config.yaml
num_attention_heads: 6
num_key_value_heads: 6
rope_fraction: 0.25
tie_word_embeddings: false
init_std_qkv: 0.0204
init_std_up: 0.0204
init_std_down: 0.0017
lr_head: 0.00394
doc_mask: true
max_steps: 15961
Each number is 200 + 40 x the weight over its row's rms, rounded and kept within 0 to 999. Layers, rows and columns count from 0. The size before them is the row's rms in percent of the matrix's.

# layer 5 MLP up, 4608x768, rms 0.0285, rows 844-898, columns 640-703
097,223,198,236,243,204,193,133,219,194,138,231,157,218,222,170,208,230,191,179,243,292,283,227,219,180,204,199,160,190,171,163,284,213,188,194,181,180,212,171,219,208,190,255,261,195,225,175,226,245,187,119,171,213,281,278,164,251,152,169,215,166,181,224,215
088,231,197,221,155,178,230,193,239,267,192,221,181,162,239,220,195,181,191,153,147,163,254,163,261,169,198,186,248,180,177,189,195,251,228,234,213,195,135,205,109,170,204,222,157,213,133,141,180,142,153,216,250,212,220,146,249,257,223,174,182,95,194,226,94
097,221,182,236,239,202,156,226,232,263,219,254,210,234,210,210,183,205,161,166,108,183,254,143,240,200,212,137,177,218,192,183,222,236,247,242,256,130,155,255,149,355,118,233,170,165,203,202,181,188,254,165,122,209,232,197,110,257,230,199,178,248,219,160,192
103,183,58,160,216,232,211,112,168,241,262,225,88,222,172,170,189,218,244,170,246,216,172,195,145,195,171,219,215,73,218,117,239,116,155,252,193,186,226,208,135,236,189,199,143,229,202,192,212,253,235,225,185,206,233,115,183,254,197,210,177,275,198,227,112
097,267,243,233,207,166,311,141,253,156,249,108,211,244,215,185,184,249,207,230,256,238,207,194,207,233,224,205,246,193,143,264,243,251,211,179,138,253,150,236,167,235,179,184,233,217,184,164,155,175,136,210,198,210,274,144,223,239,238,249,206,193,235,213,147
106,227,208,76,181,279,165,212,263,198,260,144,180,133,140,220,245,233,236,217,183,259,164,232,227,158,223,173,237,123,175,224,203,153,182,157,154,145,242,137,158,239,171,171,118,239,232,195,258,119,191,198,212,203,241,196,191,230,213,177,161,253,238,253,260
103,156,183,226,174,228,214,215,258,218,243,185,300,161,137,282,225,194,201,248,162,139,124,189,231,154,193,123,240,116,268,198,254,217,172,200,205,210,160,175,172,209,146,192,237,131,231,244,222,180,205,146,198,242,248,181,154,227,179,214,251,174,174,155,255
102,169,149,209,149,146,189,191,204,201,264,192,186,235,216,178,184,251,156,157,213,222,147,243,227,287,251,198,213,157,147,220,180,158,213,187,205,208,274,232,183,245,138,240,188,124,226,186,202,163,174,205,277,216,222,178,199,205,168,171,140,177,250,187,244
101,239,222,260,236,163,216,156,224,177,205,207,152,144,235,217,124,117,174,166,183,181,195,164,281,201,210,205,182,202,214,156,146,216,177,243,167,196,154,218,162,245,221,204,197,272,193,229,262,229,214,193,248,189,217,202,238,221,162,135,192,244,161,126,110
096,289,193,153,201,245,179,194,199,175,187,272,222,90,232,148,190,204,226,170,150,232,174,197,198,285,195,297,162,202,158,259,194,167,164,176,206,237,162,264,186,167,177,188,255,175,197,194,178,173,183,188,246,276,228,153,158,201,152,192,170,166,196,202,219
098,264,239,198,174,200,229,199,208,219,217,198,188,272,174,224,215,174,274,202,231,191,256,167,193,200,162,131,201,180,132,235,174,208,222,141,246,204,281,194,136,227,238,253,229,229,182,234,217,236,233,198,181,220,175,263,192,205,308,162,171,163,178,265,187
092,200,104,278,226,288,189,124,199,241,265,253,246,224,160,217,157,220,192,135,164,165,184,156,186,269,317,158,181,173,175,195,214,186,180,334,210,185,208,261,189,172,266,210,233,176,179,222,163,229,175,131,171,171,134,205,268,153,196,184,206,243,194,161,224
095,207,191,150,258,195,260,257,171,215,214,189,194,232,117,221,197,214,201,162,264,209,162,199,281,169,238,174,269,233,176,242,217,167,244,197,263,154,176,264,76,157,214,212,195,243,189,231,130,215,213,229,220,208,153,193,220,195,181,143,231,235,207,161,164
097,150,195,220,140,135,207,97,227,210,233,158,181,264,169,223,203,220,215,194,161,190,216,187,169,198,209,222,272,169,217,232,115,177,157,139,148,202,211,320,153,237,174,155,186,192,217,278,287,176,212,268,225,162,195,184,179,249,193,171,165,142,252,168,240
096,163,160,175,165,171,159,252,236,184,162,222,180,201,247,272,260,172,229,272,224,229,178,165,181,176,181,214,140,181,253,233,194,192,224,141,244,211,202,175,205,190,229,188,151,236,95,251,164,234,246,140,203,233,227,181,189,207,167,151,174,221,161,195,149
100,210,184,191,144,220,219,142,242,259,158,196,172,141,245,153,170,276,238,163,159,186,196,223,213,243,272,203,190,208,234,186,310,224,229,237,238,296,138,269,151,176,237,190,176,229,224,192,192,135,189,190,184,211,119,171,220,216,242,224,204,191,217,133,185
104,189,194,222,208,139,190,223,246,198,161,230,223,205,187,241,282,213,264,171,216,276,263,173,165,205,227,250,231,199,192,146,208,213,192,205,238,211,209,248,243,238,163,246,225,179,174,152,179,212,179,205,187,194,165,184,217,236,164,151,194,234,188,287,153
097,221,240,211,259,233,228,220,273,245,231,191,202,160,229,170,197,188,224,166,205,164,207,171,185,172,150,259,144,196,207,194,234,235,166,157,179,118,166,213,235,162,252,233,281,239,196,221,227,172,259,180,229,189,254,172,268,202,204,197,170,200,232,185,222
097,139,247,199,257,186,215,221,220,178,131,235,109,184,182,245,168,204,205,127,207,227,261,225,206,254,107,93,223,210,282,239,216,214,205,242,152,201,258,193,193,277,190,185,216,234,211,202,236,195,107,216,118,247,213,286,201,219,269,130,122,246,202,243,252
103,268,160,215,182,205,156,157,209,174,163,251,171,151,93,179,204,194,187,282,213,145,151,181,245,170,143,243,191,150,177,241,187,123,170,178,285,169,159,246,197,223,222,158,216,188,194,193,157,160,154,177,189,142,254,297,149,252,209,222,283,155,198,199,252
110,143,180,126,152,237,202,111,210,256,313,192,152,172,226,190,104,216,118,233,206,271,163,211,173,245,260,131,207,196,186,174,196,193,163,200,194,148,253,234,195,199,229,174,208,153,222,152,198,203,282,198,313,219,192,201,215,133,216,262,232,213,191,193,222
096,203,183,162,141,303,218,127,196,294,233,203,132,148,192,180,124,152,222,124,202,243,223,183,143,206,195,246,209,273,203,139,154,225,151,268,205,227,149,206,212,194,201,158,197,225,212,200,173,168,244,196,185,182,202,301,241,151,198,201,217,233,288,253,217
101,197,197,233,222,248,210,209,241,172,213,192,182,257,233,208,126,198,162,142,107,107,215,152,182,137,162,198,133,162,277,99,179,255,176,255,247,229,222,201,177,231,235,128,197,212,220,235,213,120,192,188,207,231,292,191,226,238,185,148,219,192,199,172,134
102,196,137,245,229,235,161,114,111,210,201,222,189,162,172,169,156,228,190,226,214,216,234,200,302,187,250,284,227,213,246,133,112,203,183,244,131,207,194,238,166,179,201,125,200,244,191,188,204,168,242,225,214,166,200,209,248,199,219,140,274,220,258,244,130
097,151,243,154,185,188,189,224,187,208,204,203,192,196,201,220,287,256,181,215,89,248,197,198,232,212,217,226,240,229,230,208,212,190,172,268,221,192,181,192,210,237,164,130,220,182,177,243,217,239,206,235,181,313,163,181,227,180,192,211,166,256,203,155,210
097,165,191,245,219,177,198,235,172,219,187,322,135,152,150,274,224,254,270,261,171,124,141,200,188,208,156,197,129,214,180,172,193,263,179,209,156,214,188,214,121,197,273,197,186,113,233,189,186,196,290,204,195,224,204,130,255,195,147,194,196,236,203,213,198
099,208,186,183,117,245,208,150,248,199,206,236,181,160,210,147,193,187,175,153,123,156,187,241,173,219,225,222,198,223,260,156,216,156,130,192,188,215,251,211,245,283,171,163,92,235,246,159,187,109,217,216,133,177,256,202,193,185,249,235,234,170,180,184,182
100,202,207,176,226,269,237,140,211,182,226,198,134,281,245,150,142,207,150,154,151,200,171,252,232,216,164,151,160,172,185,214,228,164,199,185,179,171,179,251,205,221,244,294,213,174,238,311,204,187,170,165,218,198,177,175,235,202,227,227,234,227,237,152,266
094,167,195,177,246,178,164,214,219,226,209,178,163,242,210,242,173,263,171,230,143,197,176,112,208,138,219,210,249,185,273,137,224,178,220,327,210,227,217,260,119,172,216,287,106,192,192,251,205,194,254,192,204,161,192,206,190,164,196,125,224,291,202,219,181
099,144,169,201,165,221,189,181,198,179,161,206,244,219,227,203,244,207,230,204,185,215,181,259,201,251,301,170,167,183,217,167,193,162,225,245,155,151,185,181,183,198,168,145,110,182,250,246,233,151,181,190,214,227,134,222,160,234,164,207,259,236,224,156,146
100,243,200,189,173,225,264,223,233,243,154,278,175,216,268,198,195,175,222,160,169,185,250,123,289,178,179,150,236,203,183,211,277,173,153,213,250,226,190,265,164,228,207,260,166,195,178,178,256,247,189,221,167,186,262,188,159,244,108,194,169,250,162,204,145
104,252,140,227,253,255,245,158,148,219,210,257,203,165,104,141,181,170,200,159,162,181,232,192,187,209,239,176,215,189,242,151,210,232,175,209,206,181,208,270,299,182,239,247,224,174,212,227,175,102,173,226,207,184,215,188,161,175,177,189,189,226,287,203,235
099,162,243,234,180,211,283,203,175,191,176,208,156,231,224,236,176,238,217,198,235,238,225,242,117,228,215,178,203,178,227,156,191,242,202,229,256,162,290,309,222,222,152,267,250,175,266,300,181,150,211,215,144,230,187,243,182,222,234,157,200,180,241,243,237
104,232,187,279,187,217,178,177,188,169,147,196,153,143,215,236,227,159,264,235,211,237,234,189,231,189,269,210,141,146,202,240,219,169,130,213,297,256,234,263,204,164,154,117,184,240,209,251,145,310,208,158,176,158,199,275,224,201,229,202,198,146,248,181,236
094,224,129,230,154,166,162,207,191,182,186,214,174,226,167,268,180,199,235,214,225,260,231,166,212,202,213,255,186,182,255,178,163,196,204,251,173,172,288,84,227,160,171,157,157,193,197,228,199,210,217,208,177,248,213,217,166,112,152,170,155,250,237,241,196
096,129,169,141,148,242,168,234,177,184,169,179,196,127,237,148,204,218,202,195,206,213,230,228,240,133,154,188,122,168,195,127,225,209,193,184,176,262,246,188,166,222,208,149,120,225,243,232,219,234,187,192,169,240,265,150,138,268,225,162,203,187,237,291,237
098,155,243,171,140,206,217,214,159,123,207,232,174,198,212,250,243,218,174,177,257,218,174,271,163,226,274,173,142,249,219,220,273,190,200,151,190,126,176,268,263,185,266,214,180,199,227,154,158,297,178,173,182,211,199,181,252,228,203,238,203,196,244,238,187
101,234,213,125,204,210,142,165,260,235,143,220,238,245,192,133,202,238,128,189,179,82,170,118,184,185,227,165,227,182,201,248,175,226,166,205,226,171,222,234,191,240,196,164,229,194,170,229,233,186,256,178,181,211,222,172,171,168,134,118,165,136,225,165,231
100,231,166,170,186,179,223,175,221,235,221,209,168,222,186,165,170,245,224,202,166,185,197,189,214,154,180,221,233,249,195,197,199,171,193,209,177,214,233,163,204,142,156,222,177,196,182,161,226,202,189,210,183,157,143,240,196,269,132,221,200,204,187,177,188
099,217,180,111,167,253,161,209,138,206,230,188,178,233,156,194,94,244,178,125,197,190,231,281,244,134,275,247,215,150,189,223,217,234,208,243,164,183,220,230,141,235,207,207,159,213,310,241,245,173,274,222,134,178,257,180,184,182,195,121,169,242,207,263,114
099,189,315,212,232,227,220,196,236,167,178,208,139,186,214,189,200,205,223,208,144,193,202,214,215,210,233,166,247,166,181,176,220,150,203,217,188,204,184,214,166,170,164,194,182,253,205,169,286,184,217,175,194,209,162,231,187,149,150,204,218,225,265,179,169
078,213,247,192,228,138,220,216,262,258,219,180,203,265,180,181,146,182,196,199,195,189,244,204,191,151,181,255,239,182,241,185,130,164,188,254,220,177,185,147,214,215,181,163,151,223,195,202,168,174,235,209,185,179,179,175,249,167,147,156,170,257,154,125,132
102,231,226,139,250,160,130,135,197,176,227,280,67,218,236,218,226,193,227,185,186,241,171,263,176,209,240,187,297,212,144,168,244,205,190,284,203,186,260,126,189,223,206,210,126,224,185,187,240,223,284,228,196,245,156,267,220,193,190,176,235,221,183,232,208
101,204,195,168,146,175,233,170,132,184,229,240,200,225,197,214,173,207,186,194,140,209,196,213,202,186,191,156,233,227,186,158,210,209,215,172,200,173,201,175,239,264,177,105,179,189,280,215,219,175,262,187,264,228,188,179,141,260,156,168,231,130,227,266,184
101,174,158,215,223,255,165,144,153,152,211,214,228,165,173,182,242,261,193,129,198,168,155,252,177,185,210,193,210,164,155,194,261,234,189,128,205,300,327,251,188,169,194,196,168,177,216,232,166,234,178,112,157,178,243,190,186,185,199,244,265,153,157,146,188
101,147,176,225,253,292,216,165,107,223,188,219,190,129,199,242,164,199,186,241,229,169,265,212,145,240,195,245,179,210,208,170,270,259,118,162,227,240,223,252,211,240,231,227,244,247,157,195,180,199,229,171,253,189,169,209,168,225,163,196,232,214,189,143,196
110,283,185,186,150,188,186,145,174,186,164,240,189,263,184,208,153,244,74,210,223,185,107,237,176,151,164,249,230,134,182,154,145,197,163,162,212,205,198,239,207,204,178,282,172,197,198,241,180,228,166,225,204,194,233,208,160,260,174,141,217,154,191,165,177
096,175,201,208,221,143,160,132,228,165,272,192,228,133,141,206,202,209,122,237,185,218,178,217,288,186,268,198,207,160,238,260,188,183,170,192,175,266,158,277,183,197,193,293,239,234,159,233,146,88,195,196,170,163,238,159,195,206,199,187,167,218,215,189,199
097,223,192,233,207,188,275,222,176,180,140,227,201,176,190,206,215,194,131,188,121,222,220,257,161,197,157,184,196,197,224,166,207,143,253,297,172,162,182,184,234,205,253,182,194,135,252,226,228,170,230,228,246,240,225,193,151,241,148,202,260,205,204,231,234
103,131,178,182,170,272,191,108,264,292,178,253,172,232,216,214,221,213,157,194,172,165,174,235,234,221,224,215,239,166,184,265,116,218,246,172,267,205,211,281,193,221,147,251,167,169,161,250,146,189,164,198,96,206,157,205,160,212,204,249,238,115,212,205,229
104,153,218,186,245,203,255,94,129,208,255,129,252,172,155,257,181,291,182,237,168,204,152,148,118,209,153,215,145,157,198,166,225,213,181,185,205,171,223,213,223,200,223,254,192,214,218,184,141,225,169,167,229,223,209,248,157,249,169,149,157,154,182,209,227
099,176,231,188,193,148,174,186,206,264,214,267,230,225,155,143,212,194,228,158,179,185,116,191,225,228,142,228,140,143,264,222,221,213,251,221,177,231,179,163,201,186,226,243,154,182,238,247,215,199,247,207,134,211,220,149,204,202,171,132,196,177,200,178,169
101,172,191,238,283,197,231,217,194,173,206,228,181,113,145,256,213,309,226,158,146,216,113,179,259,237,194,208,220,165,166,275,269,214,109,236,197,182,204,207,108,154,177,186,199,123,197,207,165,242,171,191,169,172,171,170,157,259,200,202,147,231,189,197,285
105,218,213,221,257,190,156,231,199,140,235,161,224,254,140,214,189,252,250,184,157,220,147,227,195,224,193,139,212,172,177,203,299,132,211,241,144,145,160,123,147,178,222,144,100,232,207,308,207,156,184,213,250,152,183,174,214,181,188,212,172,242,212,195,176
113,209,195,155,117,183,223,183,243,194,147,156,176,212,161,204,192,220,189,129,213,179,226,224,245,159,306,147,201,203,165,149,258,283,211,213,265,203,240,219,219,219,194,250,206,228,209,239,221,127,192,161,181,243,156,220,188,229,260,206,253,150,272,210,121
# layer 5 MLP down (transposed), 4608x768, rms 0.025, rows 844-897, columns 640-703
096,254,192,157,143,196,205,199,153,292,267,185,225,188,235,192,239,149,184,246,182,184,159,220,191,248,236,243,295,180,285,165,177,196,242,206,211,185,221,185,159,234,175,147,206,194,214,202,213,253,103,321,166,201,180,153,187,147,257,250,200,172,213,177,215
091,168,145,154,198,126,216,198,153,55,175,226,216,207,121,194,235,168,194,230,229,218,204,201,182,214,198,202,139,247,240,151,146,141,195,190,248,164,219,157,196,258,215,148,104,210,196,300,195,275,229,174,225,205,178,188,185,243,149,191,266,222,253,207,248
093,188,183,258,153,196,207,94,200,137,209,161,202,188,148,271,211,210,219,192,153,171,79,211,164,205,220,199,195,259,254,197,209,216,135,215,169,272,241,222,241,120,255,179,214,208,213,174,148,192,137,282,173,230,126,210,279,189,205,221,249,163,276,190,245
106,202,203,178,225,214,225,237,195,131,210,183,173,205,233,198,236,201,209,200,229,208,218,133,258,208,184,152,201,191,175,164,146,209,206,202,195,236,163,130,195,262,249,189,209,153,180,172,156,225,212,188,259,189,217,198,254,165,139,200,215,144,197,290,177
095,170,206,205,176,200,151,238,199,277,188,230,207,180,197,193,119,163,230,154,172,143,207,191,224,194,164,214,147,200,217,207,200,146,182,267,322,143,237,186,243,209,171,177,187,203,217,196,204,258,252,248,168,130,140,204,220,209,167,188,222,218,235,165,170
109,268,230,226,165,198,182,183,189,205,230,204,168,226,252,198,172,207,200,184,110,165,219,217,154,259,183,133,225,267,233,126,274,219,254,198,159,108,200,240,183,139,217,207,199,178,264,257,194,190,248,192,177,245,162,193,276,218,225,238,170,187,107,146,211
103,269,250,207,246,145,225,191,259,195,165,262,155,256,227,164,142,237,156,209,198,200,265,245,209,171,260,243,169,220,191,269,213,214,211,246,262,285,170,217,201,207,214,190,187,200,225,108,234,231,242,308,176,169,133,216,264,157,121,233,198,170,227,220,172
112,184,240,201,156,128,241,174,135,272,271,204,192,206,212,211,310,137,221,186,250,217,249,205,175,166,227,188,221,184,167,221,253,236,156,279,113,146,156,202,175,138,214,178,247,270,252,136,220,240,172,194,301,189,145,230,196,161,294,206,241,189,169,166,132
101,185,201,238,136,143,183,203,116,210,169,160,167,254,177,252,150,179,211,235,215,159,188,203,129,248,235,193,171,216,162,158,203,276,226,209,213,198,195,161,176,173,192,258,194,119,195,150,176,204,163,183,171,190,129,145,225,192,197,187,201,273,140,331,181
093,190,170,250,192,199,233,225,188,163,184,167,160,261,136,241,238,268,214,218,247,134,173,181,225,183,209,129,196,163,247,159,234,224,154,267,237,178,201,108,253,182,202,237,231,169,257,186,166,229,186,213,197,166,204,283,218,284,131,216,210,277,284,248,217
097,166,152,123,238,197,163,181,171,238,226,174,115,104,220,200,239,200,144,193,192,203,151,224,227,195,225,233,177,200,212,183,235,192,215,222,233,206,153,248,266,174,164,143,142,209,201,174,179,176,172,234,211,222,296,133,247,205,87,212,203,189,283,156,232
090,205,273,205,174,138,242,244,237,172,123,192,142,206,246,202,264,246,213,248,193,225,164,242,282,147,160,208,221,237,206,181,196,224,238,156,187,289,220,189,261,235,125,247,197,201,176,194,253,193,204,213,234,212,241,203,169,263,196,152,201,122,246,269,199
090,264,252,236,174,196,153,168,229,182,237,191,215,216,263,158,202,210,229,274,129,147,232,255,155,222,172,219,184,196,209,173,226,185,192,164,72,238,190,162,274,207,215,145,204,162,225,247,265,199,205,152,248,211,223,186,177,201,157,251,233,175,124,255,210
096,214,207,227,205,205,181,209,268,269,242,161,181,185,223,164,170,235,185,263,149,148,195,227,260,224,206,193,181,144,180,248,230,238,209,245,257,154,148,162,219,203,201,194,243,169,191,168,149,238,218,139,161,163,219,125,257,170,225,210,223,282,187,213,152
090,163,166,209,235,213,183,197,222,190,232,181,232,198,185,120,176,171,185,136,231,205,204,173,186,167,189,194,193,287,197,119,164,182,118,246,171,274,189,221,159,189,156,212,223,138,265,211,233,187,163,209,172,148,185,218,216,206,230,297,200,209,294,228,200
100,219,250,135,230,179,203,213,179,204,233,234,162,248,193,259,205,187,178,208,237,221,268,173,199,167,150,218,234,238,207,194,103,228,194,192,205,260,180,118,227,217,199,154,195,115,143,175,245,285,125,213,192,266,253,176,278,216,186,116,214,220,191,133,253
105,263,225,243,226,215,202,228,185,221,194,151,198,210,241,159,149,99,109,246,167,120,187,244,283,202,206,106,185,181,197,258,292,223,189,245,200,170,163,182,127,206,178,246,226,138,208,166,123,213,204,207,181,227,246,183,163,121,207,236,205,167,186,168,242
096,199,167,207,154,231,183,193,198,195,186,215,175,182,211,228,196,215,213,199,182,244,155,209,193,253,260,216,227,188,168,212,162,175,239,156,256,274,238,229,173,229,174,217,213,161,155,174,160,215,230,169,208,183,231,173,129,198,200,168,209,179,203,183,193
093,245,152,243,204,218,154,224,202,265,231,219,209,210,308,185,241,217,156,165,201,150,141,166,210,189,265,273,215,171,142,172,141,191,121,122,228,216,159,246,195,172,208,200,210,186,220,234,179,192,273,184,298,157,223,150,160,174,181,221,268,181,196,164,158
098,148,172,155,195,227,204,210,147,219,226,257,211,190,194,149,126,190,158,165,206,309,280,194,204,210,278,206,184,228,208,223,236,326,103,220,137,202,273,202,172,217,193,212,205,197,141,281,228,142,227,268,203,211,225,112,245,161,221,218,197,174,189,270,192
113,210,205,254,249,193,207,224,250,190,207,173,259,215,194,191,153,183,271,131,241,166,248,234,154,235,208,250,182,184,151,223,132,214,180,206,209,190,222,209,200,242,157,185,144,297,163,187,260,198,173,213,147,242,202,190,253,242,199,199,126,244,152,159,169
097,140,205,199,217,183,110,213,179,189,175,233,234,198,218,176,167,203,183,190,227,202,227,193,194,210,201,170,197,239,251,231,188,208,212,243,131,181,248,151,130,192,214,222,272,229,161,177,204,241,260,289,175,178,262,162,208,228,116,195,285,234,257,219,203
102,191,173,182,175,177,241,162,228,200,155,207,261,192,109,195,205,217,130,231,222,165,270,170,308,283,200,190,156,244,98,176,160,197,176,297,173,226,215,175,150,241,246,204,234,150,165,196,218,232,167,192,211,162,213,167,222,266,224,195,163,250,133,169,258
101,175,281,133,224,209,205,212,237,196,149,186,220,196,176,246,254,161,218,204,174,215,122,285,168,181,170,222,155,142,258,253,272,182,179,188,246,188,201,196,255,185,184,271,245,169,220,196,215,177,228,193,173,229,189,231,131,198,181,237,180,163,239,118,205
088,288,129,237,228,194,222,154,237,148,203,170,228,222,159,185,132,171,179,179,237,178,260,169,160,232,215,150,153,202,134,214,221,178,201,120,179,199,215,229,210,153,240,270,189,184,219,211,189,217,241,120,243,95,279,211,160,284,197,217,214,177,195,252,200
097,234,163,142,161,237,227,200,231,194,124,106,182,168,274,131,171,213,173,194,245,245,187,250,251,182,241,131,292,207,151,214,111,160,226,247,247,156,200,178,268,176,134,200,184,269,180,162,203,201,100,160,258,129,192,275,160,260,212,185,169,159,216,242,147
105,275,202,129,256,224,211,194,238,253,243,264,134,219,196,223,220,143,250,252,217,138,181,180,157,211,194,211,148,139,178,183,137,155,196,207,281,243,218,248,196,208,309,219,287,193,233,260,208,171,179,183,150,214,112,192,251,171,176,172,278,250,164,174,156
099,200,231,195,181,186,186,225,146,212,106,176,178,162,190,225,173,203,197,270,257,205,205,199,205,213,170,205,246,217,181,176,172,222,249,146,169,154,235,213,278,178,163,181,237,231,176,97,241,225,170,246,217,145,237,209,165,197,187,238,232,242,166,232,148
094,282,203,149,133,139,274,189,209,235,260,227,196,118,184,218,211,200,202,120,198,169,179,276,139,275,238,227,142,176,99,265,195,221,199,168,224,187,241,177,218,240,180,204,271,248,178,203,174,196,169,270,218,228,236,182,170,227,214,175,186,181,219,224,225
102,198,237,170,259,166,202,224,228,222,208,206,131,241,158,273,239,196,197,270,226,153,288,208,235,140,103,209,260,163,167,210,260,245,175,164,247,231,275,209,234,213,168,206,231,148,222,221,177,259,225,245,161,144,255,244,198,178,190,201,191,191,232,225,199
100,179,203,138,285,152,176,231,213,178,256,183,226,219,140,226,235,207,210,187,239,203,187,199,93,232,223,192,186,203,250,197,112,192,204,64,146,220,200,195,250,198,208,185,220,249,251,200,188,216,188,169,235,224,200,228,261,176,247,231,158,172,236,232,253
109,145,217,252,220,176,258,211,252,214,169,202,172,214,270,236,98,205,212,217,103,203,268,152,216,212,197,243,154,152,187,182,250,129,212,197,200,204,149,237,217,235,248,177,229,186,232,176,226,235,261,214,153,211,148,177,260,231,208,147,250,175,168,167,235
096,235,141,247,235,168,172,210,185,170,292,249,269,164,238,196,260,184,163,188,169,161,195,176,205,109,188,243,140,180,249,224,156,225,181,110,166,228,133,170,185,170,232,183,167,224,147,83,163,213,185,220,239,167,197,153,275,251,193,249,223,221,212,209,211
100,124,161,134,227,213,150,156,231,233,204,198,259,247,179,211,169,280,120,190,184,196,145,178,145,212,163,266,225,209,140,237,229,232,254,225,194,122,169,174,205,195,237,225,126,130,176,132,211,184,182,248,247,282,170,153,196,234,223,167,203,193,145,254,184
091,247,247,187,183,225,272,199,187,181,170,212,262,186,216,137,238,143,133,157,150,181,150,219,193,204,194,159,115,208,233,200,217,147,239,166,203,113,128,219,168,273,240,200,181,199,225,205,155,152,194,180,252,80,263,169,207,240,223,223,224,163,169,192,212
094,259,246,219,238,186,200,186,177,177,219,205,238,272,179,171,205,248,144,163,171,215,200,207,245,282,219,159,226,245,281,223,200,197,196,277,260,152,133,237,182,196,215,228,270,171,151,203,215,147,149,222,228,204,172,302,230,170,183,233,224,191,204,170,181
102,293,164,185,227,193,197,146,273,245,164,156,119,208,205,145,174,161,220,211,194,182,185,208,232,207,157,234,229,145,183,194,167,174,171,169,224,235,239,135,167,201,171,196,192,151,192,273,241,168,164,197,200,217,283,233,172,175,127,189,184,241,144,172,214
106,163,219,206,177,207,165,174,140,222,224,237,170,194,134,227,207,190,176,166,206,202,115,132,171,195,284,210,135,165,191,156,154,220,183,256,218,177,248,121,268,195,138,217,189,161,194,203,166,271,289,229,235,172,201,186,178,284,195,175,254,200,224,305,180
100,221,187,214,222,196,211,194,222,236,237,189,227,172,234,193,214,191,242,156,220,201,171,192,186,228,196,238,200,233,192,210,176,133,137,190,172,210,137,260,232,151,217,198,174,228,216,216,180,155,209,146,249,218,296,198,192,171,224,263,178,187,222,175,184
103,214,258,191,264,175,192,172,156,232,84,292,168,190,146,222,203,233,224,220,245,172,204,200,183,259,127,138,178,166,228,142,286,224,252,239,269,179,203,178,224,147,125,205,125,170,166,259,164,229,222,193,161,195,231,225,258,159,133,172,199,196,179,184,248
103,133,183,204,181,251,248,232,218,225,221,159,204,218,147,167,227,163,193,268,124,208,265,148,202,206,210,131,131,164,187,201,253,232,209,210,146,151,274,205,157,194,190,230,216,259,221,257,203,247,190,257,132,159,262,164,177,224,137,220,196,222,155,174,194
071,209,139,209,129,181,237,247,167,234,216,230,244,211,176,250,178,207,231,123,190,188,177,206,208,196,235,160,181,217,244,172,212,159,168,208,243,204,257,252,133,303,237,228,222,129,177,258,209,232,257,227,202,231,257,200,173,207,163,150,181,299,212,233,223
102,147,224,264,194,216,158,175,247,261,206,258,182,228,175,180,155,202,217,175,160,195,245,215,215,205,140,176,212,138,232,190,178,263,227,192,189,191,231,193,190,191,255,259,252,203,175,206,215,127,153,136,189,191,206,213,222,187,197,161,155,163,196,154,223
102,190,238,216,211,178,138,158,234,222,149,141,211,208,184,220,249,193,257,215,242,244,181,233,211,195,192,203,205,263,229,229,223,230,126,148,192,116,238,233,205,182,253,200,262,246,210,131,142,181,226,155,252,183,227,223,237,234,202,219,184,321,275,149,225
101,115,231,156,288,243,160,210,259,193,212,165,162,219,278,202,170,249,194,164,197,189,211,197,194,221,100,197,168,241,169,267,183,255,173,190,150,123,157,151,203,183,203,162,198,215,180,159,181,246,140,305,149,231,267,254,173,250,162,175,176,207,242,248,204
103,302,277,178,170,202,185,168,220,167,152,158,173,237,185,209,121,181,214,196,209,198,171,243,138,232,183,148,212,220,160,257,245,223,216,234,183,145,186,227,179,215,140,208,169,170,229,208,175,220,162,234,109,150,218,179,245,214,271,244,144,183,192,179,211
110,254,165,212,190,234,214,155,224,199,138,168,133,168,156,212,146,180,268,214,181,179,181,160,166,250,195,96,240,165,190,147,199,194,304,251,223,191,176,168,177,127,237,185,251,220,173,198,147,251,262,228,189,159,153,172,140,238,180,182,154,221,210,194,271
097,226,183,200,215,240,253,195,206,215,202,192,156,301,234,173,163,205,225,241,164,217,191,193,213,255,197,204,294,176,153,239,272,284,152,191,263,205,209,178,236,201,159,152,198,152,186,211,227,210,220,207,204,246,206,268,185,232,163,186,245,219,132,199,235
099,168,174,208,179,253,266,159,192,154,210,155,162,203,189,249,225,190,212,250,274,151,219,166,195,263,273,218,224,180,156,258,236,254,167,161,220,253,228,233,237,174,165,196,156,205,199,210,147,216,227,171,221,212,163,233,228,193,196,198,222,217,184,206,196
105,208,248,217,119,193,202,159,166,225,173,190,149,244,238,152,174,195,273,201,267,175,257,191,154,214,227,195,195,235,189,212,189,291,165,166,241,114,220,135,228,191,194,232,195,281,190,144,277,191,294,213,254,196,211,145,148,201,159,187,167,218,197,267,144
105,245,186,252,147,221,208,249,181,200,193,205,207,141,165,199,209,114,167,131,229,185,183,203,267,163,202,168,278,170,233,190,121,127,208,226,198,173,211,201,225,145,273,118,180,204,139,223,235,175,152,226,223,179,204,158,185,206,230,254,166,195,245,243,247
103,221,84,188,260,187,208,192,234,165,204,148,181,191,248,250,207,229,173,214,284,186,242,171,157,177,167,152,169,122,156,201,230,163,175,186,264,216,211,212,239,200,238,220,199,225,148,225,147,218,190,194,224,168,195,239,151,256,164,273,186,214,236,298,243
099,174,243,172,205,197,242,171,252,244,148,214,190,195,198,171,221,98,174,203,188,277,230,213,138,140,239,225,179,234,241,205,153,161,262,200,201,189,183,117,212,161,155,154,239,250,218,158,224,174,265,198,220,269,265,248,231,198,135,206,177,131,230,219,144
109,267,173,198,174,140,217,139,206,209,142,273,180,137,228,191,192,162,206,246,229,232,316,150,199,110,214,286,201,190,217,191,151,250,153,190,145,251,269,225,207,247,200,198,238,250,171,196,156,254,205,189,237,234,256,179,179,186,128,190,182,163,230,188,150